Each number is 128 + 24 x the weight over its row's rms, rounded and kept within 0 to 255. Layers, rows and columns count from 0. The size above them is the row's rms in percent of the matrix's.

# layer 4 attention output (transposed), 256x256, rms 0.156, rows 121-127, columns 128-191
size [ 95  98  99  91  98  94  98]
[[124  98 161  91 143 130 124 116 121 103 121 104 134 149 155 138 122  99 133 182  84 129  89 149 134 147 110 131 115 128 155 132  90 141 109 123  94 118 132 113 131 151 162  96 108 106 138  46 171  99 127  93  94 178  98  63  71  78 140 124 138 118 154 129]
 [131 131 138 132 115 175 114 108 135 150  85 162 153 122  84 117 144 133 135 196 154 107 132 108 136 112 113 123 129 159 115 123 130 152 137 133 113 138 118 147 134  97 159 192  88 105 122 122 100 115 138 141 139 110 151 177 122 137  94 161 128 142 157 134]
 [147 141 148 147 135 114 146 112 126 125 136 111  86 151 137 114 152 144 164 162 183 129  82 140 147 122 106 102 149  96 117 113 123 131 101 123 111  89 135 166 117  99 101 123 113 140  98 124  81 141 134 129 156 126 108 114 110 124 121 140  99  84 137  99]
 [111 113 139 161 128 143 127 117 141 137  94 101 128 109 123 107  84 125 111 123 129 136 132 125  89 140 112 122 112 163 156 158 156 174 133 139 142  82 158 162 118 123 130 105 127 117 109 149  85 116 106 154 163 127 118 123 118  96 133 110  70 173 148 102]
 [131 122 136 130 105 125 120 127 168  90 110 154 111 118 115 171 118 117 140 131 135 124 102 132 133 133 122 145 124  94 135 153 132 116 104 103 124 163 155 145 144 119 139 117 137 149  91 132 118 131  78 118 114 130 125  71 135 117 165 148 131 128 133 157]
 [ 99 125 110 114 184 169 156 156 152 107 113  82 137 133 128 146 110 145 129 168 109 152 154 112  91 104 133 169 116 119 144 110 118 135  84 168 146 111 137 154 138 148 129 101 175 155 158 149 114  99 141 140 124 145 122 130 178 145  82 115 121 142  98 147]
 [ 94 126 149 158 109 137 139 129 137 144 130 104 129  98 159 151 156 113 152 122 151 142 107 187 148 151 163 105 125 138 136 116 163 116 143 178 149 111 132  97 126  97 122 112 106 138  93  98 134  77 132 105 154  96 134 138 107 144 147 112 152 138 130 125]]
# layer 4 attention value, 256x256, rms 0.198, rows 122-127, columns 128-191
size [ 92  95  89  90  92  91]
[[113 158 131 118 104 151 108 131 120 146 101 150 146 121 148 123 133 124 107 164 172 152 150 110 153  96 115 126 188 139 158 134 109 134 123 120 145 107  93 168 138 112 139 179  75 143 134 144 134 139 102 134 110 105 135 169 167 164  95 152 121 170 138 118]
 [121 106 111 140 135 117 121 153 119 141 106 159 102 149 113  72 150 170 168 184 185  63  94  96 160 118 109 130 149 106 148 126 164 135 112 151  97 142 120 161  95 143 112 151 162 142 110 131  93 119 131 167 140 105 105 127  50 147 156 101  92 103 155 144]
 [ 88 117  78 135 102 139 155 171 148 104 109 100 129 124 142 112 104 142  77 137 105 127  85 121 118 154  95 116 165 144 141 132 136 138 124 136 125 101 121 178 130  71 101 125 129 158 101 140  96 122 132  97 181 170 151 171 122 124 163 122 139 141 146 109]
 [146 105 162 158 101 125 154 156 133 105 125 120  93 107 118 191 124 143 151 129 100 119 106 109 107 142 106 118 174 116 130 145  94 119 105 109 113 145 127  97 122 140 156 137 150 195 109 150 142 147 120 184 119 119  86 105 153 114 149 141 123 153 124 143]
 [106  88 105  94 117 149 144 151 148 101 120 102 128  95 147 125 129 146 136 176  80 108 104 125 125 124 137 103 104 112 154 107 138 126  85 166 133 134 135 182 149 151 136 118 108 159 152 127 137 156 128 150 127 134  74 115 143 139  97 172 127 154  99 108]
 [130 167 142 125 114 128 139 132 157 150  98 116 129 119 130 154 122  81 127 137 149 134 123 117 133 154 151 110 121 136 128 136 164 148 125 183 106 163  92 120 126  76 158 173 149 109 162 124 117 111 161 107 143 116 105  90 101 134 205  98 157 200 134 110]]
# layer 4 attention query, 256x256, rms 0.162, rows 128-173, columns 128-191
size [ 75  81  61 101  95 130  95 115 119  99 126 117 112  98 112 105 107 106 102 106 107 103 105 102 104  97 116  98 105 108  93  99  86  79  86 100  84 108  94 107 117  99 118 142 113 104]
[[ 98 149 165 133 114 129 172 135 107 182 141 125  87 130  94 143 155 104 152 116 154 140 161  84 115 113 157 122 163 156 101 162 159 149 138 136  88 124 115 156 104 147 158 116 146 123 142 119  84  98 126 106 151 144 108 161 139 147 140 122 116 140 131 115]
 [137 167 173 107 153 155 189 116 111 190 150 147 110 145 119 160 159  91 168 114 136  98 165  86 119 147 159 123 184 130 102 145 141 136 163 133  77 134 133 137 109 172 138 119 130 159 103 115 112 115 150 141 160 120 100 146 148 134 155 133 126 148 115 153]
 [146 129 154 122 111 119 111 172 214 115 144 102 141 116 103 125  97 150  44 115 130 140 129 173 139 111  99 149 162 103 131 112 107  95 143 128 171  98 169 109 140 130 120 140 127 104 140 158 156 166 130 158 120 101 133 139 143 115 109 120 136 101 124 112]
 [149 125 120 142 113  96 118 105 111 156 110 127 101 140  92 175 143 144  97 141 117 107 182  83 136 146 117 143 146 121 122 146 129 121 140 121 108 104 131 115 118 119 166 116 134 126 139 146  97 116 149 150  83 190  91 166 121  99 158 134 132 110 181 104]
 [147  93 111 147 136 108  92  99 132 120 133 139 175  98 158 171 116 101 129 130 143 123 129 102 171 129 149  73 104  81 132 125 161 138 122 154 112 119 125 132 119 100 115 119 127 106 134 142 181 126 146 106 128 145 110 116 125 161 142 132 119 150 132 175]
 [ 90 147 153 165 125 100 139 112 140  89 144 131 124 103 108 148 158 118 146 117 125 144  96 139 135 112 103 152 127 149 107 134 122 151  66 125 115 129 115 130 140 154 110 106  88  92 111 123 140  76  91 146 154 103 158  92 127 113 128 125  96 115 134 109]
 [146 165 123 111 130 168 132 165 147 179 137 142 106 183 102  98 144 178 139  97 142 132 173 114 109 147 118 157 147 138 133 112 127 118 157  93 142 156 140 152 146 127 164 151 164 129 158 155 106 147 167 141 118 141 111 159 128 103 138 129 165 105 121 101]
 [116 141 182 119 150 132  94 158 161 192 150 158 135 167 115  70 137 135 132 134 135 154 165 106  88 111 113 126 181 132 143 117 122 148 152 112 138 111 176  92 131 125 163 140 140 133 179 137 156 109 189  89 120 101 127 130 146  77 131 134 134 118 130 106]
 [148 117 145 156 103 166 144  99 100 154 145 123 141 138 130 124 100 177 134 136 103 111 150 122 115 115 122 158 132 146 134 112 118 114 170 127 183 103 124 121 155  96 130 155 150 164 147 196 142 143 150 122  84 126  87 142 119 133 131 115 144 105 145 149]
 [131 102 108 136 124 126 130  98  67 140 156 108 183 112 174 123  95  94 115 138 122 147 134 152 156 106 148  63 153 118 122 114 113 132 149 129 150 104 131 174 157 127 139  88 144 125 123 133 170  91 112 121 128 109 129 121 139 134 131 111 127 162 116 178]
 [ 90 113 148 121 109 125 146  88 131  87 167 147 105  98 143 148 116 109 150  78 115 164 128 128 134 101 105 103 102 122 104 147 101 136 103 125 120 128 110 118 174 140  91 168  89 121 115 112 146 195 105 159 163 117 152  94 152 190 115 135  70 110 116 147]
 [ 74  91 132 101 101 141 124  63 108 106 105 140 149  84 153 124 105  83  96 116 145 161 122 173 134  79 120  76 104  73 147 120 116 146 137 174 101 112 125 142 161 151  93 132 110 130 126 120 142 139 120 111  99 125 147 104 126 179 142 158  97 102 100 111]
 [177 112 113 123 153 141 133 149 131 148  97 164 120 135 139 142 109 155 131 149 123  83 154  92 109 107 120 137 120  75 108  56  98 149 127 109 127 120  84  97 106  94 122 149 116 154 151 143 136 108 141 112  79 161 104 124 114 118 119 125 139 129 160 153]
 [105 110 132 162 123 123 148 101 148 110 126 159 124  84 107 120 119  98 143 138 160 132 108 109 142 108  90 123 107 102 149 131 141 148  88 133  90 209 110  87 122 126 112  91 151  70 104 124 164 118 136 135 107 127 138 123 150 109  75 150 104 126 156 152]
 [147  71 100 123 133 122 135 110 110 160 165 129 152 188 150 120 151 136 174  98 114 124 138  96 116 128  90 141 147 116  88 128  89 138 116 169 114 132 114  87 141 126 145 118 134 137 142 153 167 112 135 138 149 149 105 143  80 114 143  89 157 181 194 145]
 [ 98 161 155 119  85 126 102  92 146 132 146 126 131 145 128 131 155 119 164 186 133 131 102  98  71 106 127 122 132 128 111 125  88 126  93 102 116 154 154 151 142 164 133 138 153 150 155 127 132 153 132 108 154 103 137 102 119 107 139 135 110 120 123  80]
 [177 118  77 106 162 148 124 124  77 161 142 137 131 120 139 151 103 121 116 134 128 128 152 152 136  95 134 161 129  91 113 137 109 129 129 103 113 116 138 142 113 101  98 154 142 117 149 164 148 139 144 113  81 140  62 131 142  87 146  95 155 145 128  93]
 [131 129 140  93 135 167 112 142 137 173 129 126 119 147 150 152 105  83  75 137 138 122 148 118 113  83 130 112 160 155 172 127 149 124 123 133 142 117 162 140 156  96 136 135 141 128 130 147 131 116 125 130  88 122 114 145 169 148 147 129 106  94 109 135]
 [111 132 133 149  99 140 117 125 126 125 160 138 111 143 110 115 117 167 119 119  87 186 145 145 168 138 104  70 115 130 134 118 105 139  68 137 144 144 124 115 173 137  94 116 118  92 151  90 134  94 113 147 184 157 148 102  80 124 117 147 137 110 115 120]
 [148  92 129 114 121 106  81 167 173  87  83 131 165 106 113 142 144 108 149 152 192 125 117 154 136 131 147  94 178 100 152  81 146 140 137 148 128  95 115 137 113 183 102 107 152 142 120 168 107 128 132 100 117 128  93 116 116 162  97 116 109 148 148 133]
 [ 99  82 120 100 123 112 194 119 105 112  96 116 140 173 132 154 134 137 108 110 126 152 144 144 158 123 172 111  79 104 133  90  90 115 102 123 134 120 111 152 139  95 118 162 104  92 114 107 114  82 151 146 118 141 155 139 155 134 114 156 152 134 163 110]
 [140 131  99 133 112 100 128 124 133 114 115 114 135 143 121 158 150 116 147 155 121 125  79 103 139 169  70 106 109 109 130 124 110 151 103 155  95 143 139 141  97 152 105 114 102 166 163 120 155  59 144 142 142 213 143 137  95 136 115  99 135 174 137 105]
 [137 129 148 106 153 152 184 125  95 117 111 139 130 136 102 172 133 163 141  67 117 141  79 165 122  90 127 158 137 107 132 133  99 109  88  83  96 170  79 150 100  94 111 124 167 147 110 139 157 145  58 142 140 177 164 101 145 119 159  87  88 149 124 148]
 [100 130 151  90 125 128  99 107 114 124  89  96 150 109 160 104  73 164 121 111 132 180 112 135 131 115 118 117 135  96 155 122 129 131 110 128 115 108  95 123 125 119 140 106 131 102 127 128 107  99 118 125 110 154 126  96 125 147 150 143 106 122 109 143]
 [ 70 152 170 128 130 105 143 119  87 120 154 179 134 145 133 115 128 109 125  76 163 175 114 111  90 138 171 103  84 156 111 156 150 121 133 116 142 132  63 113 199 155 125 128 169 143 117 143 102 115 154 105 113  81 151 124 101 123 133 137 123 146  94 141]
 [122 147 112 137 100 122 115 136 150 115 140 142 126 124 126 141 141 100 135  68 119 158 150 103  90 136 157 144 129 120 105 142 155 107 150 110 140 113 137 128 171 168 120 132 151 127 144 168  91 170 141 121 143 105 129  98 128 124 124 128 116 103  91 117]
 [110 163 125 120 129 106 175 114 112 134 142 126 124 153 110  99 109 138 144  81 118 159 115 157 170 116 115 127 125 151 150 108  93 125 120 141 157 161 125 170 118 151 109 139  85 175  97 102  94 122 146 175 169  92 126 116 123 170 142 127 122  97 139 109]
 [109 104 117 133 127  79 124 119 147 146 152 113 122 147 136 151 155 118 107 133 117 134  94 156 122  98 140 162 115 128  82 145  93  69 118  93 175  84 138 165  85  94 109 160 165  94 124 124  93 172 113 112 114 120 110 172 111 134 157 120 152 143 119 144]
 [138 117 132  91  86 149 161 148 155 142 183 136 153 116 118  94 158 106 132 151 108 165 158  90 112 144 119 112 125 129 114 126 134 153 159 109 142 144 127 112 132 157 116 146 136 139 132 122 107 134  95 121 134 110  92 165 137 135 157 106 168 109 121 111]
 [118 169 156 140 159 130 108 134 110  98 134 144 142  94 132 114 120  88 156 110 115  99 164 142 141  89 149 145 105 103  48 128 141 130 111 153 120  78 137 180 148 133 145 183  62 167 133 119 155 135 149 108  94  83  98 115  92  97 129 140 167 129 142 131]
 [115 126 164 102 106 146 126 136 138 132  96 119 134 150 150 158 152 158 117 101 145 109 120 137 148 140 136 120 149 120 100 105 130 157 130 145 125 115 153 130 102 123 149 101 156 125  82 114 135 115  95 148  91 153 126 110 151 123 111 149 122 128 141 155]
 [141 104  95 127 132 118 115 138 136 103 143 110 143  92 127 118 128 108  87 154 102  85  88 137 136  95 135  96 113 137 184 122  85  98  93 105 138 110 106 115 156  97 123 109 124  98 134  97 149 120  74 126 125  96 151 103 120 120 169 154 137 113 146  86]
 [146 102 158 139 113 157 123 143 176 130 159 145 141 132 166 132 113 106 115 125 128 121 127 142 157 120 102 107  97  95 160 101 171  93 109 151 135 117 143 137 136  90 128 136  83 133 115 130 122 157 177  91 161 132  78 143  87 174 143 129 172 117 153 118]
 [141 102 115 133 143 160 107 102 155 121 116 130 164 120 201  83 131 130 143 127 121 134 114 164 135 116 125 100  99  88 147  96 123  99 115 134 160 126 141 154 137  77 127 155  64 139 101 111 113 176 157  95 129 153 114 160 140 160 127 119 162 114 118 123]
 [115 167 139 155 105 108 157 128 102 144 135 108  99 132  85 139 152 140 105 123 117 127 133 119 108 123 109 158 151 187  97 163  85 147 118 106 128  98 137 128 138 152 135 132 130 122 127 126 104 112  94 172 113  82 148 143 132  84 116 132 104 113 123  93]
 [144 148 157 149  74 148 145 129 132 180 135 136 127 157 107 141 131 151 119  98 119 172 186 139 135 138 142 139 197 125 146 150 147 110 170 125 154 123 125 136 131 130 120 138 158 140 139 148 123  97 119 154 143  89 113 129 105 100 156 119 161 115 111 112]
 [143 112 138 108 120 148 114 174 181 165 133 115 139 160 119 113  97 156  71 132 113 155 136 127 110 124 127 120 131 101 131 105 136  90 169 144 185 101 137 116 136 113 149 136 139 111 178 140 106 159 138 146 117 118  95 141 123 100 102  99 158 103 123 129]
 [ 78 129  94 122 160 122 125 111 112 138 150 146 143 121 128 159 106 141 136 116 130 137  86  96 115 140 181  75 100 119  96 129 110 135 141 115  99 135 100 175 158 127 117 123 132 119 153 123 134 135 119 108 121 142 109 119 105 162 157  95  59 174 106 152]
 [150 128 121 105 128 151 133 103 121 108 141 103 129 114 150 102 137  70 140 174 172 159 129 156 113 131 138 108 117 148 156 133 135 137 104 152 133 129 150 105 111 139  82 117 120 158  82 121 158  94 106 107 138  82 184  97 166 131 118 145 159 139  91 113]
 [105 113 187 141 101 145 145 134 124  84 172  74 108 164 109 121 140 130 123 134 131 160 154 122 116 121 122 155 142 159 129 146 113 101 138 130 120 109 132 122 147 147  95 124  87 170 101 144 130 110 117 125 127  91 120 127 123 139 113 106 180 141 149 108]
 [148 181 146 121 139 165 123 131 133 163 139 102  92 102 101  86 131 133 141 105 140 106 106 128  71 126 124 168 153 198 101 140 115 139 150 102 154 132 175 140 117 138 132 155 125 142 137 108 105 145  69 116 167 143 142 147 154 112 125 121 101 113 116  90]
 [147 128 157 126 124 126 130 138 112  94 109 146 156 114 149  88 113 119 154 124 141 157  94 158 143 128  88 114 123 104 177 104 128 126 154 136 116  96 118  97 121 109 142 101 123 140 145 131 164 124 132  99 150 155  91 124 133 179 156 120 132 149 136 181]
 [152 101 107 160 165 133 119 108 111 141 115 133 127 171 135 105  88 158 143 117 134  72 132 110 129 152  96 172  96 156 119 137 108 112 137 101 132  89  90 127 128  96 144 148 159 130 132 160  94 126 114 103  78 157 104 158 103 100 132 134 154 143 154 139]
 [160  98 103 100  99 145 124 144  87  88 100 168 153 149 150 157 100 136 171 101 143 109 145 145 181 158  99 142 110 105 141 133 101 169 114 122  97 136 102 136 129 135 136 126 116 112 137 166 144 105 159 120 115 180  97 124  86 136 125 137 119 128 178 152]
 [166 167 134 154 122 109 114 130 185 138  84  98 123 122 148 119 131 110 143 136 170  92 127 135  99 132 117 189 124 149 131 115  89  94 144 147 110 165 128 155  86 118 145 146 137 124 135 120  85 161 108 103 172 126 133 138 161 143  94 118 135 127 130 156]
 [157 109 126 128 167  98 105 141 138 134 122 114 120 166 145 112 122 159 151 150 132 136  98 115 144 116 139 167  79 120 121  89  94 120 146 113 126  69 136 117  94 111 127 123 138 111 127 133  92 140 117 148 103 149 114 124  87 129 116 108 172 155 132 126]]
# layer 4 attention key, 256x256, rms 0.144, rows 128-173, columns 128-191
size [ 76  72  80  88  86 101 101 121 126 137 122 144 111 118 119 103 108 105  96 107 108  97  98 100 113 107 113 109 112 114 103 100  66  75  75 101  87  96 114 111 128 116 130 132 105 133]
[[167 163 106 121 136 160 112  80  72 127 145 112 130 173 111 149 162 156 147 167  91 109  96 115  93 102 104 128 132 144  71 120 124 120 164 102 140  95  98 130 109 148 130 125 187 154 188 144 134  93 115 138 111  81 111 119 157 143 162 136 119 147 125 141]
 [145 155 140 135 113 139 130  98  98 130  91 116 118 152 100 144 137 138 133 159 105 116 117  92  99 109  96 134 103 158  66 118 131  97 167 109 155 119 133 131 116 115 146 140 183 162 158 112 152 161  98 116 143 131 130 127 121 104 130 119 130  81 160  98]
 [100 114 114 127 134 123 145 170 154 118 140 142 125  82 147 142 130 121 104 109 152 112 128 139 172 133 172  78 137 119 192 144  88 168  64 132 126 145 133 131 130 102  76  80  74 121 117  94 123 144 170 114 125 144  97 105  92 143  93 175 118 150 116 137]
 [108 164 126 166 184 164 129 131 143 115 151 132 120  85 111  93 119 106 150 157 119  92 111 121 140 164 161 123 141 134 111 124  97 166 141  75  94 132 155 152 135 134 119 102 143 170 118 113 101 141 112  97 118 121 159  86 119 113 124 153 126 155 117 149]
 [125 124 135 159 123  99 140  90 111 119 121 149 115 129 144 136 126  96 144 208  75 114 156 137 155  84 107  78 172 141 138 106 118 113 118 128 163  85 133 124  87 149 149 135 139 154 128 155  84 122 165  63  94 118  98 127 130 150 147 147 135 116 120 106]
 [166 109 131  87 124 170 145 140  64 111 147 115 147 119 136 103 119 157 131 127 132 127 116 122 123 140 144 148 113 138 104 141 151 118 141 107 152 136 127 152 152 123  95 131 137 156  69 131 188 161 113 132 127 108 116 167 162  88 116 134 146 112 127 130]
 [108 108 127 106 149 115 149 181 119  86 114 139 110 164  87  94 152 130 102 105 158 143 128  98 107 137 130 159 125 134 150 101 135 145 106 132 157  91  92 123 118 119 143 115 104 102 129  76  92  98 101 165 152 115 131 131 119 122 137 140 132 146 121 142]
 [112 116 124 114 136 154 150 106 150 114 130 108 143 148 149 126  97 172 120  98 137 102 119 113 109 161  77 147 104 133 122 121  71 109 141 168 109 153  99  81 108 109 110 125  95  83 101 145 150 145  97 165 127 176 155 129  96 137 132 154 136 112 117 146]
 [145 131 131 142 141 135 106  76  78 128  88 100 118 102 116 104 122 119 136 115 119 106 144  97  80 146  86 111 130 145 122 149 115 121 131  87 112 131 188 167 134 149 147 123 154 107 122  98 124 121 137 140 141 126 135 115 136 122 145 107  63 132 125 133]
 [ 78 111 113 140 124 139 112 115 126 139 112 150 154 113 136 133 121 117 123 145  97 120 128 113 125 114 145 117 168  95 134 135  97 146 151  96 123 106 153 115 141 129 156 136 196 136 196 145 108 104 148 115  86 188 116  98  98 142 150 103 127 120 140 138]
 [ 89 122 126 149 122 138 121  94 107 111  85 126 137 121 159 117 138 133 150 113 127 101 190 113 130 162 113 117 156 114  99 135 141  82 132 151 117 113 160 140 188 131 171 113 129 124 142 123 147  98 119 113 107 108  92 145 126 144 138 121  89 135 144 105]
 [151 122 164 151  94 125 110 100 120 113 107 136 133 154 145 140 132 124 179 152 136 121 133 147 111 129 105 121 158 101  65 128  96 118 168 104 107  95 144 140 122 107 190 157 146 142 141 140 148 118 157  81 132 106 109 122 142 138 172 108  95 110 125 155]
 [160 115 139 143 134 100 100 171 139 113 159 100  97 140  93 137 121 107 114 126 147 114  87 116  85  87 130 148 153 138 153 179 134 119 102 107 113 160 133  85 113 154 156 142 101 130  85 122 128  89 130 104  94 130 134 149 103 132  95 169 119 121 199 116]
 [ 75 110 123 115 145 115 120  84 116 101 126 145 123 124 128 121 119 135 166  96 135 160 133 167 145 104 115  95  72 132 104 116 148  95 101 134 145 139 137 153 165 152  98 142 120 162 105 135 140 131 147 111  91  92 102 162 124 126 140 126 116 138 110 105]
 [139 132  99 141 153  84 127 141 151 131 177 108  95 128  82 145  82 103  99 166 155 148 111 113  85 124 168 149 118 160 172 131 127 136 109 139 110 162  92 109 121 128  96 133 113 142 104 162 119 151 131 126 164 145 144 137 123 140 108 152 154 114 160 118]
 [148 176 144 145 117 147 101 141 132 154 110 134 152 148 140 164 127 136 121 133  79 101 139 124 120 148 132 126 166 141 106 134 142 125 207 108 139  97 140 135 136 145 139 147 174  96 122 163 107 140 117 135 135 146 165 141 107 161 130 111 133 126 149 146]
 [136 148 123  92 128 121 117 120  99  96 158 151 125 134 135 131 174 158 104 127  99  86 122  93 105 104  99 123 132 104 105 129 113 148 143 140 127 147 141 111 140 138 156 122 140 155 133 116 165 161 127 122 131  77 130  99 145 142 117  76 127 160 134 131]
 [150 124 133  91 119 126 104  83 115 120 109 129 130 120 116 163 151 169 155 122 142 120  92 149 126 115  93 136  86 139 109 138  78 114 115 132  99  98 135 135 105 127 106 134 133  95 145 156 167  91 137 133 148  96 126 142 145 138 164 123 104 143 113 143]
 [ 94 129  98 135 172 128 103 107 174 174 139 118 112 158 140 129 127  75 124  95 124  73 114 123  63 132 124 148 127 163 181 107 141 113 114 144 117 106 139 116 122 157 126 132 137 118 171 116 123 142 140 112 106 132 145 128 162 134 140 105 116 108 157 164]
 [ 93 171 166 113  85 101 138 179 137 140  72 125 111 104 123 136 194 154 140 118 118  92 112 133 155  95 168 157 153 124 125 123 126 129 147 140 133 118 161 115 134 126  86 133 129 122 134 122  98 111 131 138 147  64  93 117  83 106 100  83 127 126 106 151]
 [ 87 110 129  99 148 107 139 132  77 113 126 114 155 106 140  96 137 153 114 125  98 110 120 104 138 175 166 115 134 126  89  96 121 150 172 108 136  98 138 149 136 152 121 136 146 118 147 120 118 143 135  81  81 141 139 139 122 150 101 112 132  66 118  88]
 [174  96 180 136  96 126  86 119 138  67 120 101 112 158 120  98 149 137 107 130 108 134 134 121 161 106 152 137 144 120 119 122 129 145 132 178 133 118 121 152 145 151 119  94 109 145 136 106 121 109 166 115 121 147 145 120  93 135 111 141 115 153 130 101]
 [132  91 114 132 140 142 134 102  83 108 144 140 100 111 142 117 138 112 109  77 121  82 140 158 126 109 147 107 171 115 116 104 128 100 100 141 169 115 111 110 102 127 117 116 140 120 115 111 154 114 106 129 121 143 120 115 165 114 118 109 116 171 189 148]
 [102 136 147 100 136 106 131 159 142 139 113 133 133 135 118 135 117 134 132 146 157 122  90 148 108 162 122 126 117 142 139 153 120 108 158 148 145 121 140 137 123 156  85 147 108 146 144 121 111 162 116 166 170  96 140 136  66 111 137 123 128 130 113 109]
 [ 98 122  96 132  76 136 125 121 125 131 162 134 131 134 133 127 161 142 108 154 106 150 116 124 152 114 128 105 112 136 142 106  58 147  86 108 121 120 126 129 118 125 120 142  62 138 113 170 147 129 132 104 158 119 151  88 114 158 147 172 122 133 136 136]
 [119 130 143  77 122 131 121 137 113  94 107 115 103 136 177 152 151 168 100 185 103  95 151 162 148 113 125 119 130 141 116 132  87 162 138 153 100  81 124 129  84 159 107 133 151 134  67 130  95 110 110  81 123 152 166 150 144 126 133 129 169 124 115 131]
 [148  69  80 180 138 144 131 114 125 133 142 132 105 161 132 129 162 127 130 148 118 152 109 107 120 138  87 143 153 124 132 118 154 156 147 114  98 167 160 130 133 115 166 121 119 131 147  91 108 105 128 157 155 159 112 120 108  87  81 143 141 102 162 175]
 [ 73  99 135 101 118 161 110 128 108 129 111 123 123 121 147 112 125 120 150 129 103 106 184  91 108 152 117 123 134 128 141 123 136 101 150 135 152  98 162  84 107 145 198 131 127 162 139 133 135 120 104 116 106 169 127 127 117 104 140 115 161 113 146 123]
 [138 115 151 144 120  85 169 118 124 139 132 145 113 172 145 140 158 170 135 118 164 134 141 121 134 157 112 108 106 127 108 125  94 112 137 161 159 171 107 121 158 121 137 158 148 118 139 129 118 151 165 133 110 141 137  98 156 146 152 154 156 120 160 149]
 [113 119  82 153 121 112 167 149  97 136 148 124 155  56 142 134 164 155 153 124 153 138 140  88 149 105 121 135 162 146 165 145 102 175 112 149 119 167 127  97 116 114 117 122 143 126 105 157 142 150 110  95 120 166 116 106 151 102 121 146 126  89 152 140]
 [149 120 101 145 119 146 162 176 119 122 141 144 144 189 109 123  88 111 135 168 172 140 103 113 126 113 148 144  91 122 172 119 136 137 133 105 141 102 170 119 138 113 104 108 152 128 142 126 100 106 149 139 159 128  93  89 145 172 117  99 138  81 100 104]
 [120 165  96  96 119 135 129 127 132 133 124 106 100 136 109 115  96 161 128 110  94 161 150 143 117 141 149 107 153 158 131 135 127 171 103 110 113 136 139 121 119 149 118 104 153 171  92 106  99 142 128 164  93 109 165 116 140 118  93 103 125 155 103 128]
 [ 90 105 131 155 166 120 111 119 106 150 128 119 110 139  94 111 102 136 155 131 111 145 189 139 134  75 122 109 137 135 156 119 141 156 104 118 109 128  84 114 112 130 141 104 181 161 105 105  71 110 128 129 107 115  93  68 122 126 109 146  87 172 106 109]
 [121 116  96 137 122 120 123 144 111 123 134 141 100 145 105 137 124 142 164 172  78 114 152 133 130 118 116  89 136 154 143 135 144 114  99 128 152  98  87 111 120 135 130  82 160 151 163 144  99 103 152 104 102 111  83 105 123 160 132 168 126 162  98 132]
 [159 131 133  98 119 170 131 106 165 141 171 118 116 130 146 129 102 159 117 107 183 143 127 126 127 157 184 163 124  97 139 111 115 141 129 147  89 155 149 165 151 121 113 150  87  98 111 111 147 153 144 160 147 150 172 152 145 123 152 101 123 135 136 157]
 [152 111 137 143 167 150 150 108 109 155  83 126  76 127 112 137 106 108 168 189 160 100 153 101  96 139 106 120 136 136  98 114 111 100 151 144 125 113  99 138 100 137 139 127  97 136 105 131 109 156 148 112 133 158 119 154 147  74 114 157 126 110  95 110]
 [118 123 124 148 129 142 143 142 155 110 152 127 137 101 159 102 161 120 106  73 164 135 138 159 167 174 176 124 166 125 192 127 121 148  87 133 110 113 174  98 120 104  78  99  89 165 127 136 158 169 141 100 149 125 142 131 117 130 104 185 165 163 136 140]
 [138 125 122 110 132 108 136 154 105 133  88 125  97 112 129 142  93 134 131 165 101 157 148 159  99  95 116 123 103 118 112 104 136 100 131  92 140 137  62 114 125 137 100 157  97 137 174 130 110 127 122 147 124 137 107 130 119 127 102 105 145 133  95  83]
 [122 136 166 127 135 130 137 137 125 153 133 125 125 163 108 140 141 141 121 106  98 174 124 127  97  87  92 146 135 132  79 155 165 114 169 148 170 129 125 116 128 146 157 162 143 113 110 144 103 105 139 177 132 139 103 132 117 127 133 120 155 103 135 116]
 [114  98 136 142 134 198 138 119 102  82 196 149 123 125 117  95 146 154 163  91 140  99 117  92 149 121 144 136  81 128 109 136 139  92 129 111 144 152 146  87 175 119 110 137 144 139 128 146 128 102 108 140 138 135 156 120 127 127 110 145 124  91  83 127]
 [149 109 118  92 123 113 127 144  91  74 124 100 137  86 162  76 103 184  81 104 109  85 148  71 104 138 146 149 108 138 133 109 132  86 143 158 124 167  82 145 143 159 114 118 116 111 129 119 115 120 107 146 123 143 134 123 179 155 107 130 164 112 186 136]
 [171 144 173 155 101 142 110 113 122 135 114 120 133 126 141 139 138 142 149 149 144 122 139 108 156 120 128 119 120 121  90 128 125 166 104 171  92 119 149 135 120 141 153 151 119 147  84 107 159 175 131  87 146  93 127 136 123 156 105 134  83 151 115 127]
 [130 116 139 127 138 110 168 135 140 117 134 124 122 115 109  92 109 137 168 151 132 118 125  99  90 132  92 131 115 134 110 116 143 116  73 108 107 139 120 148 112 130 165 112 118 118 131  79  98 102 112 139 161 147 164 115 126 160 140 162  82 141 165  94]
 [ 81 135 130  77 124 117 116 119  82 111 100 142 127 126 158  92 110 141 140  65 108  96 126 111 137 145 100 100  70 145  76 153 107  82 104 145 115  99 124 133 149 136 127 129 128  95 103 135 142 133 107 164 117 114 125 128 126 154 124 140  93 130 121 148]
 [145 127 140 121 105 144 103  94  81 137 130 122 117 110 128 111  61 130 101 139 128 116 127 114 146 101 154 144 107 102 102 166 120 171 159 125 129 174 102 133 123  80 119 114 155 124 122 157 145 143 159 114  87 124 125 156 127 129  98 140 155 147 142 126]
 [135 143  71 154 121 119 135 114 157 164 162 109 138  98  73 109  94 114  86 105 119 204 139 113 123 132 129 139 127 160 158 110 177 116 117 127 140 159 172 130 142 113 139  96 122 132 157 116 138 131 109 136 131  87 147 150 140  91  89 139 169 151 102  93]]